Weights of a small transformer language model: vocabulary 4478, biases.
Each number is 128 + 32 x the weight over the matrix's rms, rounded and kept within 0 to 255. Layers, rows and columns count from 0. Numbers have three digits each.

# layer 3 attention query, 64x64, rms 0.0833, rows 0-63, columns 32-63
083118124144133168101130113099114135103170102078114108100172178115162125093118177133097079138133
103106132138134142084144147102112137120180101087102072111141168118148123094141164128094093162137
141135151101116138154127146158125117154112146176122137157099094126129114156151085117157154095149
144131112147130117121109169138149138109103136133169162138133133118115138109127133164112154137124
141135127146138127116131100114133134099071127127139141134123102141104153160122145150122149166101
091120118137133126092144134086116133130187098078102091104158174116156128089123137114111095140140
090100139118146137109170130134120098149146114156127155125103125151146094147170113141130139085135
118131117120132141134150127151123111145144128140136118150127138155145118098144120130136124096118
137126150133124147123123127157117098140134126153140106156110125130133111127158113150128125107145
161125104136101132101134134116129142115099117095129136126117131103114177127093136125136125158102
152115127091109122157122098152151115136095151163125155132100116156113136147138132163131160108127
127127135114141149128123144144117107152133137162130122138122115132118114134146113117135142097159
123110154114124152143137148153131106157139139161135129135098115152140103153178078125130144100138
147134161114137138152128116148116123158114157168152117111104089143127102149135095118178166080159
107112182109128162159132161148115109156149136153138097141088101168149095140149094123143117097120
098122116153137116106133115099112139116177104075109098131167168110137127094120158124088095165124
084117151121138129113124119123122098145183117135119115121154155128170095101163117146114089121144
173135127118154125156095112170130124140065160175159151145077063147092140172121101123158168094143
138141129125131129111114137101157138128123132121128117123156144095134142131107153113124125165125
140128149111141130157127101168147088144113151183130160138107099150131103147161093144152146071160
186155121115113109155102134138132153092059167121139171136125107121101172141078126126154147155091
145127155105122131166134150143122127157084164166141146136097071165109121170127066120166166094139
130097132129149169122147137159117092152130127162125122131096106155117108144174107163118152098140
128142152123125127153142144163127111143118133146139123166111110165140092133158111140147135093120
096122182118141168144179150149108099136153104141124093158089122166157092133175089130115139104121
135148152108120103165126132119143139142086152146122145127115077132106135180093105105167140122131
125120150102134142133142144133130106148122136143133125139131108140138109141153120145113126112138
129117139140126143134143138164109114150133135139129144138117121142150101130135097150145139068125
168153127106152095144141109132127141125072158132143145130127072132088168172085115121142153141129
138136156119098123156133141162133117149096153166110148156086080154086117170143089129164150102121
168159092134122108125098145119140148094073144138146136132120105123075179134089158136135153155118
136146084149113135106136112129129148105141111090110125134139173108123158102086163116122113149098
092214159090134129093152151102137074138074125117115132198166074103115108216088158098152091141182
214106020186092088092143178160140098173101120112173142048163143087167176074139136141190190156118
134041105145081150093098199136128130104134049143165143147097092167113155117149094182114123199127
204193131113135060184054135136200211160076127118115097140174114097127162132040131099141133122123
150115129105147075176111094117158107079118069150133127135136110137071140112077176185085101110145
118138126093092158118062160152172084184116122166148156255168139212176075083119226191072104107131
127142107110124194152088113129133166079111129131186168144121132072146079121164169151129142132113
107148122114117110125180128142152059129145082079189147137183164143165071084144160133100165183085
107125142093139114129129162151101066138149112148109126108087105141141103122194107114179109155149
152108081134202076078126105103175067134121142121191138118157183074148153069111199160141124120160
069095141119098142112148144121113154123189095057115199121073165162157128095112165117127074126134
079188122152192112138080111081198113138094116167144103250176107186111122140111123140099082087157
124136171112130159125183148131109103121158063168130114164095100162105055210166063144083219115126
079214143126141059114140142102195118115153099111100151138152119144161157180074060000135132184098
150120123166141136119104132125109102125116201211107147127140123161102135143153158109124118109152
138097130207132153160075140101153183186142121115147050081108160116162077069087168184098154056113
148140118116169138106247073163163063086092124173114200155119053207126157171162140118144125105123
081144205085038150181146152089113087134200120141063112158167150147137056109141125061142120119126
108133162136088127114127135098096219095114157133126176081058117169098083159145111155103092209100
163139108153100139196085165181130201147136195129110051139078135118093125134184116080157132110142
208086083196143066127113104160115126081125175226118102066155138155117160061172075196142149132076
062171208099121103158135113070150083100133090140056157201173114155019103194118150080086144133147
179124115168185112123133163129157124172109129213161075132100098196119101117115090148052163111174
130162116149109138130175145114076153073129109098101190074127093148117135125142136106205173162122
138125109185152149126092114132091168121170154119150098067138119123111153144157109111191131104121
132113117115158055097134091074142062086133095130140192154185177087088160108115152156035132164176
135138028079080137131143128125177131031102156140152255255139164161118146110061164206069171168115
121129083166210097138148103130117114050082169109153116061151119062116190101106174105156122172112
147151128106160098179206068140124107083093154108117209114102116096128117095127152129191185133122
158147134147204068073154132111146077150070143169170106159121120122099177135177118120105087075174
127076115124147156123114093131137095134095154159096101183123178087133156081188152203092102063139
168122145121143076073118112131134141136130088149183136101138147095178134109133139197159088165160
# layer 3 attention key, 64x64, rms 0.0894, rows 0-63, columns 32-63
159137110127135125147119103116136136097095115105115154133154127138116161137115142126122115175125
116144110119114109150127128112159143090096128121145164129163121170149143128115123114121142126099
116096135129105128116126133122121127129185105127128098130095111127121146111141138106106131118140
134150139128204094143155161141104115167109132130106152116134123142109106128123144141126139108088
162123116146095143130133130155140095139115165183145167155119130112140109133156094143147154096160
119153099158143095114126114126154162095103124100108127118157136123103149144114137125126111136114
097126118145129123124153118120075169141145115109125137113115162126135126134093119110133111122143
128154109128148128104127119117110140124134144105134100104133135106156128132104125090109085134138
118120099133140160133152127111120162118131102110129127119138152106134117125106137100137110145096
131093119118127072141141134134138108139105153181121177120120112141122125137146107164124139097134
105079133112149173131136108113111113132143116127120135128117127108140105129138133126149149122169
109134109144111146112137125126101168128162115108105099131134145150133122111087146114110100136122
123116149117111144115127107134118147140173117082078103128119139138112129131113147096098119150143
123123145134072144116132128112093136151167094091105077125116153126138118124151128127096087149118
127116139111075120131101111108154133099144118091140109115143119135124142142137123117066122154125
147170108131166149127133121151173135112082144122148137134136126130124144125120152119144132132101
130143142148123132126151101102109147107128142096103107104159153098148146121083116098110120169112
118081140119103148123151141146111103174157127132110105137115126136141087101154105142106143087141
132117151104133109143111123129144125100130133145142134109110116134124126132127119120106108142140
125131137132099144103142155098124128134178109104110091143136136118100131113151112126116119143138
143080144107112153139123107168135089165122161192169144156105088134138118117147112161139168085174
122123138127108120091123125136116110135166114096132105147130132125119110142150121124100113112184
110128126132075148135132132130112134140133136101113080121115144125126145136132116106131111139126
138125135131143124117113141113126122135145118118119095133132134123111148127123130131105119147138
124137135141109130116098094125134157094147131114122119155137121134106147138123137109107090144125
137107102158126147097109139153127115112167126141138140142127121114092130135153135149126124104159
114130105124115133119124121136109129096148137132122129142136120163111145131114132090115116129136
117132138157134130119133148109106130130132105097109093129134139140139137136094136115131140146134
131105122104129139147148118163146103151151151159196168146124121140138080142161100158134121089147
127099150150117143110129107130122116137173132139156115127118134108103135130116132150108143109165
128120097133146141139133120155139127154118148182157155127121103130132116111180124154133154071125
123123128127160109144120135128149133121089151168139149102128115138151113131134120158147126116140
122119060128163085119137164104172155151080067132126098108132130124188127137121083161126063163071
088139121149111102141144165053180037127105161168135167142067136137093155231092154084178107000075
150133088157133116119156156154129164091075129154116136173052077180088146123093081064125157141126
114088096100175086138151140165219055072073070190199079144204087096169093166193046207148212043142
128110104073122128114083183148156160126087167128173183136176177133162133135145082131074153171114
173103175198158173082137133134069159151153154073052134163147171086181119112063148099139109245066
046099070112090147137071154175134187208140144140154143130142085093159183102138155076157192129053
165194162139094136110124146090140140147205122027141135190123176087151129152088151131079122085103
109115187122123139066029171100090149163125117109092195095084146142044170174051158088098086193079
141166110103110139148119085122065180161077175170190097151122123148160132186160102113146075099149
146138162141105147098160119072045160117112086035123207172110157142130168109038187120139061184129
189054126158153111104178115135050173124116111110116080120178171138192188126208106094093113184047
110110131114033176129071196163148145100173119048065175097110184179153187145046173033122089176108
172063127086155102126168140107169123095099110153139124083134107156142169122195084126173077101088
187127133128197098141203046078104131216134174106164138050158157128176118117133109124173152110151
128144107114039207171118138132135161127129165101149100176073142148172166097128138098187119066111
089132043181180193088106126097098141112193125098177154103121159142124179149117123128088110182121
207062192147142141090123126105107135155206200058058153067092133145098109129071119172130127187173
075166049112154118189146096144106191147098107205206112210050139144101119045125161122175132112198
054143120121210055098095124157245087125165050101162123114122126097060098112075154121125178135103
125126113102232162128186041157132076147118179145147135064126112217094142167212141052074171129212
232103090095170123091165138113169134170124130042182167057161223129166134093160137145176139150118
131121152162127136132070150153096174109181072117184107135124158174153079151134119144093141117117
102141075097171116146160127127088135108081170168131169120127130160104110138162150127205141083182
120169083061148120158140070105203144142108195123167093181166085101116170150172092099193133126223
197123078083133101125215113118123136149090206117155092147166157118123105132181094139122113154105
167086062119130118040192097156128189155091154149203221081197124111161104061075139139118134180128
135217075097162099153169107110174135160058118196244068086136092087114092106162096121138174041137
014171130056045185067067161097136067112208125132156107171133255123126163139088241091162141116030
138073133121144180123110128146099151227136124148205037107083135103106107147158124147152104137139
111097163149087185067072120173156108162190114101102108079112119115083112097150159173094141190081
079097061051121175113071188120175148115063137166114110184108114152153161213119096134192136107149
# layer 3 attention value, 64x64, rms 0.126, rows 0-63, columns 32-63
112078135128069123127127109103068151097166124091132157115153153076111140099110181079072135188156
126108125165165111156138109196094068108135144160228105169172032143135098099121165150131161131095
091061115097113091117166134135148109171199116136139095174172122121117097094129129143108125099147
203128150135139156155132105129071041102158161135209145156153129127137142104111152158106145186090
097150146160097126119127125120179144151204132159169064152196101148154093110072150083122038153142
164131101093081126157150065104114156110135099115120156150116068113074130157122124095118112145136
128087099156149140114054177215132128170083137179175102096155150091135132100160114162103142080123
103141080189100119110166151182138137104175156109094112105156099101097167104064175083127113152124
116168105164137162094085153174144125141136148148141126125101123140141127147144119196171109081109
189116137159182142153138141138125037130062139118216126082125217137145099085162113131108191108070
146142114095119111077145130125130112114115156071117159144151103136141174125160152155112153174137
127163062195134100137145212201176127126074102140169074116117199111147117122157137137170124044070
121169173115157139063155126130095140124203155160052148104163112096123173113034144124092069174211
104147148131107107191045133111140143102127134108083107095115098098084128122111139095140168124148
163144128117107129186146144108143137148144124140115113145072092125088113147132084119138107089142
164157165057166084089208172172149132136110126152098104162151070148149141136084110095099106164161
105097160128158088158108134157140110092123146119135118148132177095162134151070154114141139155088
127112125127122180115077156098123121123098085133176128098160160137144092072181146174112142084126
079068136163132128092119113131107113116154143093155129146149195112178144118083184136128134156088
104094090194068210126060151113063136163190107084192093104120143131175095076129193152108121093122
133119142099092185107152117041148062179238122099126180111122150152143104109128121188137124101127
107104119097135125118198135127098153152146108160083123118090172168126116106198099095115145113148
144079182104186190205020144142133078122065143177187145116119116134177124119152131172122160129080
071175127178078021089134160140136146106145140107094086121192176048104126156115164051148150156131
143142119135120137188115106109119124102068125150128157121141094098100167166136129087131127167103
113117102091130131096176157131155117140127100169177127102156196183123100079207123143126150102116
078083125139117162116102129087126141139135101125145121138182182123162110102141165127127097155112
093131176093195117146051148185131128078117127102113107202115136127204132122107155186152122140096
083126115161088126094151181086107103129189091095126113128180172109150083071130175137107131100135
108122139077159078135153112143158138144099108135142054137161126164129105152084113092153123137106
152143138166188085102190136209086074130144135134140116128149134096116111139034124129141142119099
117144114185197085087123135240185091139124204160154124137153047114155194091145141181107127123144
100115116118123130123096092077128127163162111131133147104100118134089127100129058105109145127161
072169189184084113123015135131129069107104125130110147163132111132167132105159188125141183157138
142062134050177098116138129090208163170127155134185116163143170167162155161072096141114101175093
127133113130123179069137124166096156154133152085111125124164120080128117119114101142115086134110
158118101129102113077119142129173150151108104158163063153126129114125093130154105131151081109103
167109153099086139106104152073105135156131119109072141051112144093132160157128103144087141158118
085164077141068100171123126156164106154131081100154125115164077152085091081117152122213138118152
099157110122154080116152139114204105075168097193114118157161088136102110143134131042149131123156
162089109095129083069136120081146154163156118195181080133127160164139113137127057165079132114139
104126141121147078087122126108125158113125096140142086182138141088141157167116152101101112116164
170101148082168105066177128112126136160133149145120108102165170097143116134099053158098107152143
141102094123130131108132128155110189066126106128148076144148077117110131115158117111142131128111
114093108142147093143136036150148134127095140112219117153161111116120102107127110111116124150158
115093080145091181159075132111124151110110133114150184109133143153128143123153139103127096152123
115125150082136111100131078116069126110141134097122138134117135135136161094094086158119151176167
112130124185081207196043136131123108150089149094189171108051170154108122097194129123143141120096
128138169133131118138101140128138139142145126127134129095109127143106112109092118152118130116083
151126132112108133101109184095110098161116107153100084120111177087163126142161113176140164104135
182125121105155115090194112090142178075124157127103109087113188099114134139154082136077141066144
137125137045160181168158141139148111113095144081146183036103095128133086078103074115205090184068
093126110176155181142094122177093098127130181108176137131169149126157079082155130157125177124100
099115125166105140204084178133102094072108078103119125135103131085112132129158189101159151098116
129112098111142106126071118127116119106076174111189156155177089116173139125100136152118157168112
112161077129133123121135120141155163126147107132204098079144110182078099056115066113187127128111
144073122128157198105106143133124134118118132128172152122141137184105146115112117115081120177036
161192139114093159069125159124114135128073103122068129081111097106147158129193141123174132169140
101175178178125157093082141167100143179121114095086111128167101096115110122156192119127149145105
129090154111123162057097092128088124110102106134095127142132120131134148092156086164078161155105
118199136197092128172126152158091089147116119110106116160099149102093126119138169127167147081159
143178112104094151078140085139130176135107170129082159146104059122176172167158115118138096160163
142136142155088117122102129153178194117114179089075152119176108129108120114093127128112099083095
138138141148141128126155134167124172124132151106110127149157158102119135152118155138104102104127
# layer 3 attention output (transposed), 64x64, rms 0.111, rows 0-63, columns 32-63
077176074177149172145169108072153196074150112068105149118147149131135129127070147116103113139100
096108149098179135121165067167138109154171103152090186104088138170117116176189068144123150078163
055137161144131166155204096103079161100166074089144142107108147174157110121162106127110109113097
139098108086154098037171045101135129214130093090036106157174193110161145127109147161113099129162
118106116169122104036227077068095091053160063063124118092149169112140171129187096135108103202099
104178135148118131149133128113138172093089138135118167131106115184055134180106113141135138152094
106120134108157148152139147152126120130149141175155150115135112143205067130145048123114137073146
105106118165129129134118134053142150099142087114092143109136152100102101122143127142097135159129
166102180073145090108104163169132079175145161202120075131163139143182089086181109166121132123152
114094106091163105072117102174137087179087134162142119187148154144206159143127138137144101093131
173104099123169150132088087134124146172113107131065110082150147068112132119109168112137176104183
116120186181152121135081201129131115162115158201192086109115113146178082130151078164131147080121
120107101108069167116132095061129142066131071047096106133147158084131124113139165115079106230151
114144098153135092140154132117108134067085132144139178120096101132081142157114094129133097133090
139152175127103081145163121142109130116074128118156115163123100168129144126138116161148112154070
135123154125073180182116103083115142098101091101133162089089082082110125177119124096143187148164
098116135130102131084163140057110139180123117128126138084110142107135106133107122146155135103126
100157116169165120131112164168130130076179159149157121163141112139150113136130106110124064085145
097110110134137142067156139078120136184196114104095112089144187094146104086120154137131118104149
049165086142219093082200123110186121111217137092084135148159177138176133123132127113055062114141
133108118106114082072120120153084100086172117133094106205204185132109144072161162148093000190158
108152165131107178243107143136154161149166137078144132172090105144144123115089170090089137100112
143140128089145072110168124160122114183148164155102173163137095112141101150105079126166100028162
153106105202134183121125126103111123077113103139168092041122143134154150102148092140102147180082
168157098158142104118139118125164158128086145131128116146144100143108150141102096142141150111089
140121143191147173184058171153108140137183155148152102164143103098147117101097142119104122069178
117143083187161146081148135113149129115204121079142096112168152097134147109107145099110112130133
108118157081114119093163148085098120202144120132119123049102130085131071144108133126175161085161
070145115189159150119148128110135143063188107087139076136145160146163133096154145123077058141109
114124120171112146123128148091109108088121118158185198081075079105076166195116079094136161131150
085095152084096163105101135095145106129133098167126172121098148154135099167172092141085136174167
143032146057110122141137056152088109151127053131060144085096173114151056113236078130137145089155
145103119083160097181126122146134124064105122093116184160168125103139138102107157120158056151120
111096083105154197089232076078114135118139105131107198151133105116140173167104109100096143128180
084150119182132071161081156140130141155129157108109077075099134119044091119136135134189123096083
117142174123096073104110141087098134124117104123139136088118156147123127157137113114164120165105
143089117152133128093131111170086107151108141153188111109085154145135147098155110194148160123103
080130161123114148173081127111135173149146126060133156106135148125143120119074160103169108120109
144104107134176115087155174104117098084142155176154176120135161097166146133149133156056138139145
171053099103155128104139092136106088127065111124126121165138139095121150096162150170119127119163
110119118133130121208090109189104132143149147090109136078118139111136101094107180155193112104109
112116135107104111133124075141068137132117131104116173064116154148146091118131141154163111136115
081107127139090096175045112145127136131134096083173129077095162148112140089131165125209128133083
106135154109159118115130132132144089183112110114161098112091156137176127127115169182137158094085
100149150086159064103163122102111079090097118109118200098089183145186133148166145137162089112084
146131144138159143109109155132103105161112154121117077130192133101164156115045168098145156128132
093150113128144076189150117098175150055141102107119163111119105149152122135134123120139084129087
157172148130161186102156153135120134120130166159108145198175106124154132145063115088099130132147
109154110116133128117143134129168147132147134137136163132121128134114117143130124130141128115124
116098129161114193173085125144115160153154144112183114123084121150119120100115124141136110117118
142119165101110140174030127179149112147094103126146116135127153150129106072140194147198133128117
125130099183129108114110166164203146134123128174187078183089124153097149130166081130086163072100
102162168125132137107137172088132108140145113136107135143130131125134130168100142090132128110144
134147170121160183079154130099134127159114143135165118135134121150186134140101117132076128124123
123145115122154130101151127120168106174111129151093116143085133157104115182187126110126113061142
121106097121168110118087163165139099116120146162157175144139187115165115093101194174127157090124
104184133140142113134117133080142158192127147112082072133151116140125102176059135085159137072112
133051084131100196152086096159098153149139127127171142169106158135133137096104138141101174114147
081108143098082130109148122061098162127176111114133192112124138133129123173093110113114142151142
105142110089151125188163091077155161139128105087130141129076101170139125181126129097179090094090
174136121137115175081150128125120133077140134177161146167133102157140137122152083131072126182150
186099103112105125138149109171092109120103115125081122159111124099063134135182107122135134163157
150147142095132132048127151117146097173104094165125134086139150102058157161164148099181200194152
129157168122095107099094148098107121142124122131131108093125141146117108139135140117161143157114
# layer 3 MLP up, 256x64, rms 0.238, rows 0-77, columns 32-63
099189093118143117150180129115126089123156116103116105120100102160187121115209108139148116090199
106158137188114143160113150128113178108157160136146108106141131115103088122122112137121140159127
065140126128121096172106088170165132108143137104156106097077087092077124168192131109174104083156
075127153107188158118196026156143118132129119100120166102123112182150154145107162116125104073161
063168077173087144134078148128137129123099183181154108197133115141143065163074112094107190148066
144137132074103103111135097164112112149116106121120130137096128135121159122137150111144108136158
111101130128114152120147136112113136112123128109123116158138129134155145133097111171109128142113
151114121134095127145115134121107148138146141112136123129123161098082129134113115129136151121131
124185134118163161164167116137182065181155071109097091164089152137205162114093153115097140122182
133081137149133113143150125118098139124155157087120084064083077123079125163142117118195150107133
105148173115152125140140132098136124109117140097110129125134110142152114138107116106103139158115
107139140109147152199099079152139149127128143152131162139177103167156090117135166081132095108119
120093145095139125165159102111152122141157118140065158144135138141164097084167101150085114142149
137131125160177210190117144166137132165098143133113117157078136147169124094113171096096127081115
132118157120110121117161159091136113090111078097127174123106167103161126162136106115096197133135
117161176203111042161080186184093146138125121118122031031075145169103119072162108216222112146036
113043102080115125144141046133107102147111098069089204132048186144143104163189153127111124116111
140122181110129131143091129134158147152123094135120113181160148146135093119133128127106122140130
122126086143117085125105085184068133142128129095114062090059171155057135148164139185145073101132
052084124209138182197180166104082121071101053113165227060136118099185101172171135121153120145071
138106100095147141153149051153093122159128108134113139115114114132135111146119123134161113111144
127139068178089141044124091174181124161117123191116055219135125144064155170230183138071127136171
166088138089137127126103156158119094200115162203147116127099089102130117151137095127147176077188
120122157090134206078131118166152150142064099125147116130095152132099106138106214121107128173121
103120156092112163130152120128152135125167112150108171123115131161157090113174128129109121140136
091162165109157112156140046145122112152191157124031150069158122118087153146167142162098145084171
158042137108097144082109166094086099214118131096118120181085114101067149146080137142092161126171
120171139124133121143116138105142126128142116145119127131130097148124110153163136103145112124137
051170162177151159158099129062133084066178168110158128143157158206087148163184116167099168096106
153116130086134157088134010106130107129140174177158109122140159150168115255113120188130088120135
164126115154110059134150099157113092155178083079140130106088135137112132123147092164175087207082
157141163100082118152138125154136128134142124112134151140106115158129125136133086123147129146113
159112169075104157166118099140099113144123112137039164155136185129150090090133130166106111123151
146164138109137115141128150130117109143184131115092142107151088119111118125130138101159076110189
132120105121151116120123092159115138140139098088143107135091137088063139165151152120163115131128
121172156109154124124109150141155153135133161136111100154110129114143118100128110101078148107138
120146128111171143126122140037146077103080104090139181189113153129100113122122224135155175125110
124055110148169156100162137121081200152123114135082130066054135133078143169163172169128173123122
110121125157108084156118164147106140093140147110165129162114117112107111097121111115122152178099
160057136099086125175049184100114079164158087004156098102065045062088117138155091048202151105146
150106137101090123148126152137123096140146127134114139133100144142131110125131090128111118111138
065130151080183146111212060131169116147134124084122185172124103170197144151090144119144111069095
186106148099044119130073180098097104165173105116080118164124111094140098079108079126087156139171
092050161063115088135150176050118101146079037110106122078127095098111170164093123089135132116119
106148115117153122129120086144154111103117141060133157150080162162162148197138095152161130083140
139103108131086149107158099210205173051134103150157140086062119138112110168171135148107143130076
114104182178083092125177190077055113080113158137158159095087127083133127069161052135093165108060
109155102134075119111071095150143104100116178170117107183136199189093159144174159127148075094115
126092135189168219136179114142097153112102118108131165095070113091139048137133101149120139133107
144123136165112118144138142099101141171179121091131151132134149154119123146099123127147136155123
118126143094122224130088146118136138092102099158121134177138131134145075165122170123053144110197
087151109137096122145155095122109093149137158117183071140122087219137168122124164088150147154093
138098149128075127169079151108117125141189149149131094134097082113095088133122088134116160129172
165167165144094162135131133108107189106056091089136097126150127133188092146105167113086156119091
108116124108130132116174174137171137070175152171057099209153119150139118161121081090072083113129
131153105090147114098145064154111119068154142085152202176134152209189152122147094110147111176121
116134162139104138163107203118124136119183107137117140136117118140138110109065103110082117097109
119160131123132144059134167103164128091198119119105175148106114181181125172117127078139081142069
177156120141128114072164195139124126149172132115141113135130147148169078152151087134084194164135
160163149099152133180187176129163090122145133133081094181091041150126090125063138099174081114109
086177041195070102147194130118114187111134158153112083135188142171138157059137095113171112010152
120094153130107114146132109107095130077156102124156133105146066062077113157165066081223126157138
065132115135118062139122140153176117129100109115125181153086111139067095101143092155109092171113
042128080203190135153095122104164129067174157091132122241110125107154201130040148070113169101122
124165135043119139131107140117198159141087140098106186200122115140162123147191186058156125156168
072125122170136132159161125107129119120112128092154106080110095133111121165114131124174146089087
136124100111092069102205097101127136146154125112125165127187142171146098174082093185140107129143
091153143155171187147137179184135136086153155122171119087129095161106092106129128131175131122059
104132115120139122153121113146142149086122140141188155103145080134146108139137107118172118170103
043165134130130167130118160103091130134175180102179116100077076126042088190152153108135153082145
098143155174083115138099192108104147110133150092138155111142123139103122127105106073106169120139
106179143124079126171154112187117140095140122125163134181144091149152087137182118153113100131145
137138137158104103137146147138087158125144142117136115107128119145125135111098103136168122140096
157173146154071096138146199135141131096200102135140120160145105113089108170178047084116096157146
080146129113112134093120130150126084119151178095112100166110120168145164107147128099150134115117
138079130126137158088167064173126172101090109111164123159091170157136119078192136170063137166138
124123163145134111118109189128111184159134113135133095165110186206100141151125152180077145122106
107098159134155186157148104157120141150120132213115194080096123124121117118053120120126124152117
# layer 3 MLP down (transposed), 256x64, rms 0.052, rows 0-76, columns 32-63
105116093082127112147150126118122206121117203131099173146118120144126138079086127162131155192117
130122108092147107125147108098151133097127161102112133163098111168144134135145123152111139122121
154140106105118129108188172137100117124116181173120142100143128137153127122081127077113179140125
146133127179069157137100181120121132106133131146155127145134145080105137101096086118148144149123
059156076174012141167139153091182174126137109155157218150078139139130097143093135190105138172079
140168118159135118130105165124123142132124174127146104128150122129129097133104083104138127107138
129138116150130112111118130119156143145147109126133096154104116113124132156131122142099117140141
124128113104139106146139107124145137103142132143109139127133099115145121154137134112125131119138
115136143173159095112084128216122125173163102165109047137104163144179098140080143182063107132070
100114134111131140102124132147159133116128121163144164196159157127171112111142148148117143151108
117112115133111137093109128164125106137145124167162118146121142136116150125144161166132135113134
157088168113101092083102149151104102126141125133138096095100141130084145130111078168130134161145
128069117166169145106059159149156119134116126155191106095157140065141130126113106146138144138114
132125111163107079013150135140140094105131139158134170087106124091100176130156087129140155164114
133128141155145100143094124173113135120137142150121109123161120126117123116121136105180088151122
131255140165100113052173099078181145138152020137107102205122106167053108104080115113255106040173
114194115143120138092182132126141158149118191180159091085177081129201142125133123128127107170141
148108121107126150165107138119103127100145134152155141089112124108146129137129142139135119123147
131172063093128139156208162093154115096134182155130137128172116076170160124111125064106176146109
194159070094099162124115132082159127132156142027169123210122148080150156168136108151202051155137
097133135144140117125139178118178126123127153146173142095126157136101107129113114123108146177097
119160103115125101141128085032128115148172152097112181096110147102229145123046110119135110092161
171115059180162142000105255143218086211101203254207037133174163122150118137105038156045238098135
177100134107108112127109150143127192145121098161171164064146208037091087091093146183157148178124
108125153094122127133145120101171174136149135139139144147113097152128124144174087138098122155121
144093103138059149112115147156085109103107152100163102177120100111185159060111084150158158136087
123192080168146131145142147172157116094132125149150135132141124148155120115163156156168106112094
127123147157117124129136127091132155106130126125132130145080065144097120162156105119118127126135
112088180097129081098096050102135072163103185093064125048157159098077136146196106179197136159114
153119108137074141104150154068135169159197184121137114190098066164086192090158099154144000057101
167166103160125128129171127119133145153136086138117148150113086142113127110107098158113113180133
136094078144175124064116188156162102165132125174167128109185155083135134110107136139149150104141
080150090175144119104120185119185097122116134133192131110139106123135162125131135101139154132129
119123157141078140127081109149119129160112136141114081156141124161136142104167114149125189128167
147154132115114135131163125076149146133120166134110135111157126174180105085106079111109136126125
106122154128149140094110140137138139150136140150145101130116154094117119150146106125114158165148
105099123134173135134106124116072072130194098146127185110150176149156079116110104179105105147156
110134133115151109164142105129145105105115126105170099222157148127173138067148098125159112130098
095165128164124161154133109138148125174136140131130106136118134153135174114100132093118103092120
081130079171134172128129110168117171073106148229103169197175133212109117074075177136104105171129
116156102125129134121139117128143138121125155129145124140110122121136113131123111104143160109148
223144149153062115152088171150100098130131108141127125076127135104105095117164107117136135139130
070140098150187132103128088152167111118101126133151128091111155172123155130182193174162130118109
172166109139162187146132065184054106094163146130214163062232115096048095065179123114159169128143
163203142152115132125069135122131126149155123127060120149134120134103155158098115113088144098170
075120172155110111050105101179139159174196124066093103203092110116105183146141101156084188130124
106173094157070140170132080112168123154242137121132165151140061086154157109149080130137183106146
137084169079074128118056092123153154107212156183081191094119137094128145100120119116103092136130
109156173105105098132158123141165185145154147080103180152084085055101177151107159158131127089125
128144131129154142139098124137149152121111110148115144112154082146127157118144093132166106154170
086151079165117053107154153127163102128122137095149152099099138112098159124123132129183114140091
037136079083120157123173087125135132077095101096138143106110074238136148159093192064156103110161
082133106131156143089146116158147109140090086142099133108123170135138147147124171161151118081116
183153051107110152115073152083119198092103114113032158148103121161180057130058143148159135143117
159134122102130110140151139168110167132117101129158159119070154089229097190104164177142054105135
159102142183082150079116126122146071168143125142137082144144116159065127119076113115143148116179
113128096151116143074144085158131105136114142149141134133142113177111185125175153167162102147092
098116140090144096178156139124084098087133018132106166057062073169074110085147192193138160165149
112157109089116051123126069089083111124157125118079142115168121150160105166151191153149193162152
196069161139122074113130087138075118147128095136150092089187230185080099098174183158101160130103
118188136138131077084103150122151104148180245155086158210169000133227140121104149160142097170129
137127156156158123073114108140154107174105159111120115183115168137157112155115159102079147144153
112167079175116129165135099151060106183144115148129176121106134124070060072078197183154121141122
058107087152158108097105111142143067101116083077086089202130192139082181154080172097110239068228
171069146126131107151179132142088102115153114163152134043155145107100115092123116164074157124121
150129122089136129121146136138136162124135118114091179143139127139145113130129105139157110128158
109115097130065230107060157149162117137116123074158091119093152121121138103145104097125140136142
080082131152099131099129158105141172182113149143105181146119138128076060129096111092121127148150
106127160155120130107152138118136128162129152106117114178100124136103112114099128139094162134117
186103101086089194139243083124099173134067071086149156114139169090130109071154128135153115155127
095132098103150100141146091165143096122106100137128114149148140172130154101123141152167098115113
165164092081106159094155097102112166153102123103114078133103178113095152090070081109142174114139
121119118105150127115115110137165127137128120137104124158125130128126126154157135124100134107147
127144105112157139126128066119107121153072103122098118097164156182187137105113147131152158072141
093091107098103115128127129116189139097185166169065105137098079155117167113127108133097140117098
085091131108111160141079181132094147099090090083125148119100134161106131137066137088111119089112
150082109084148100150144087138091107093111083121109123083155125069146148141197084114161091155177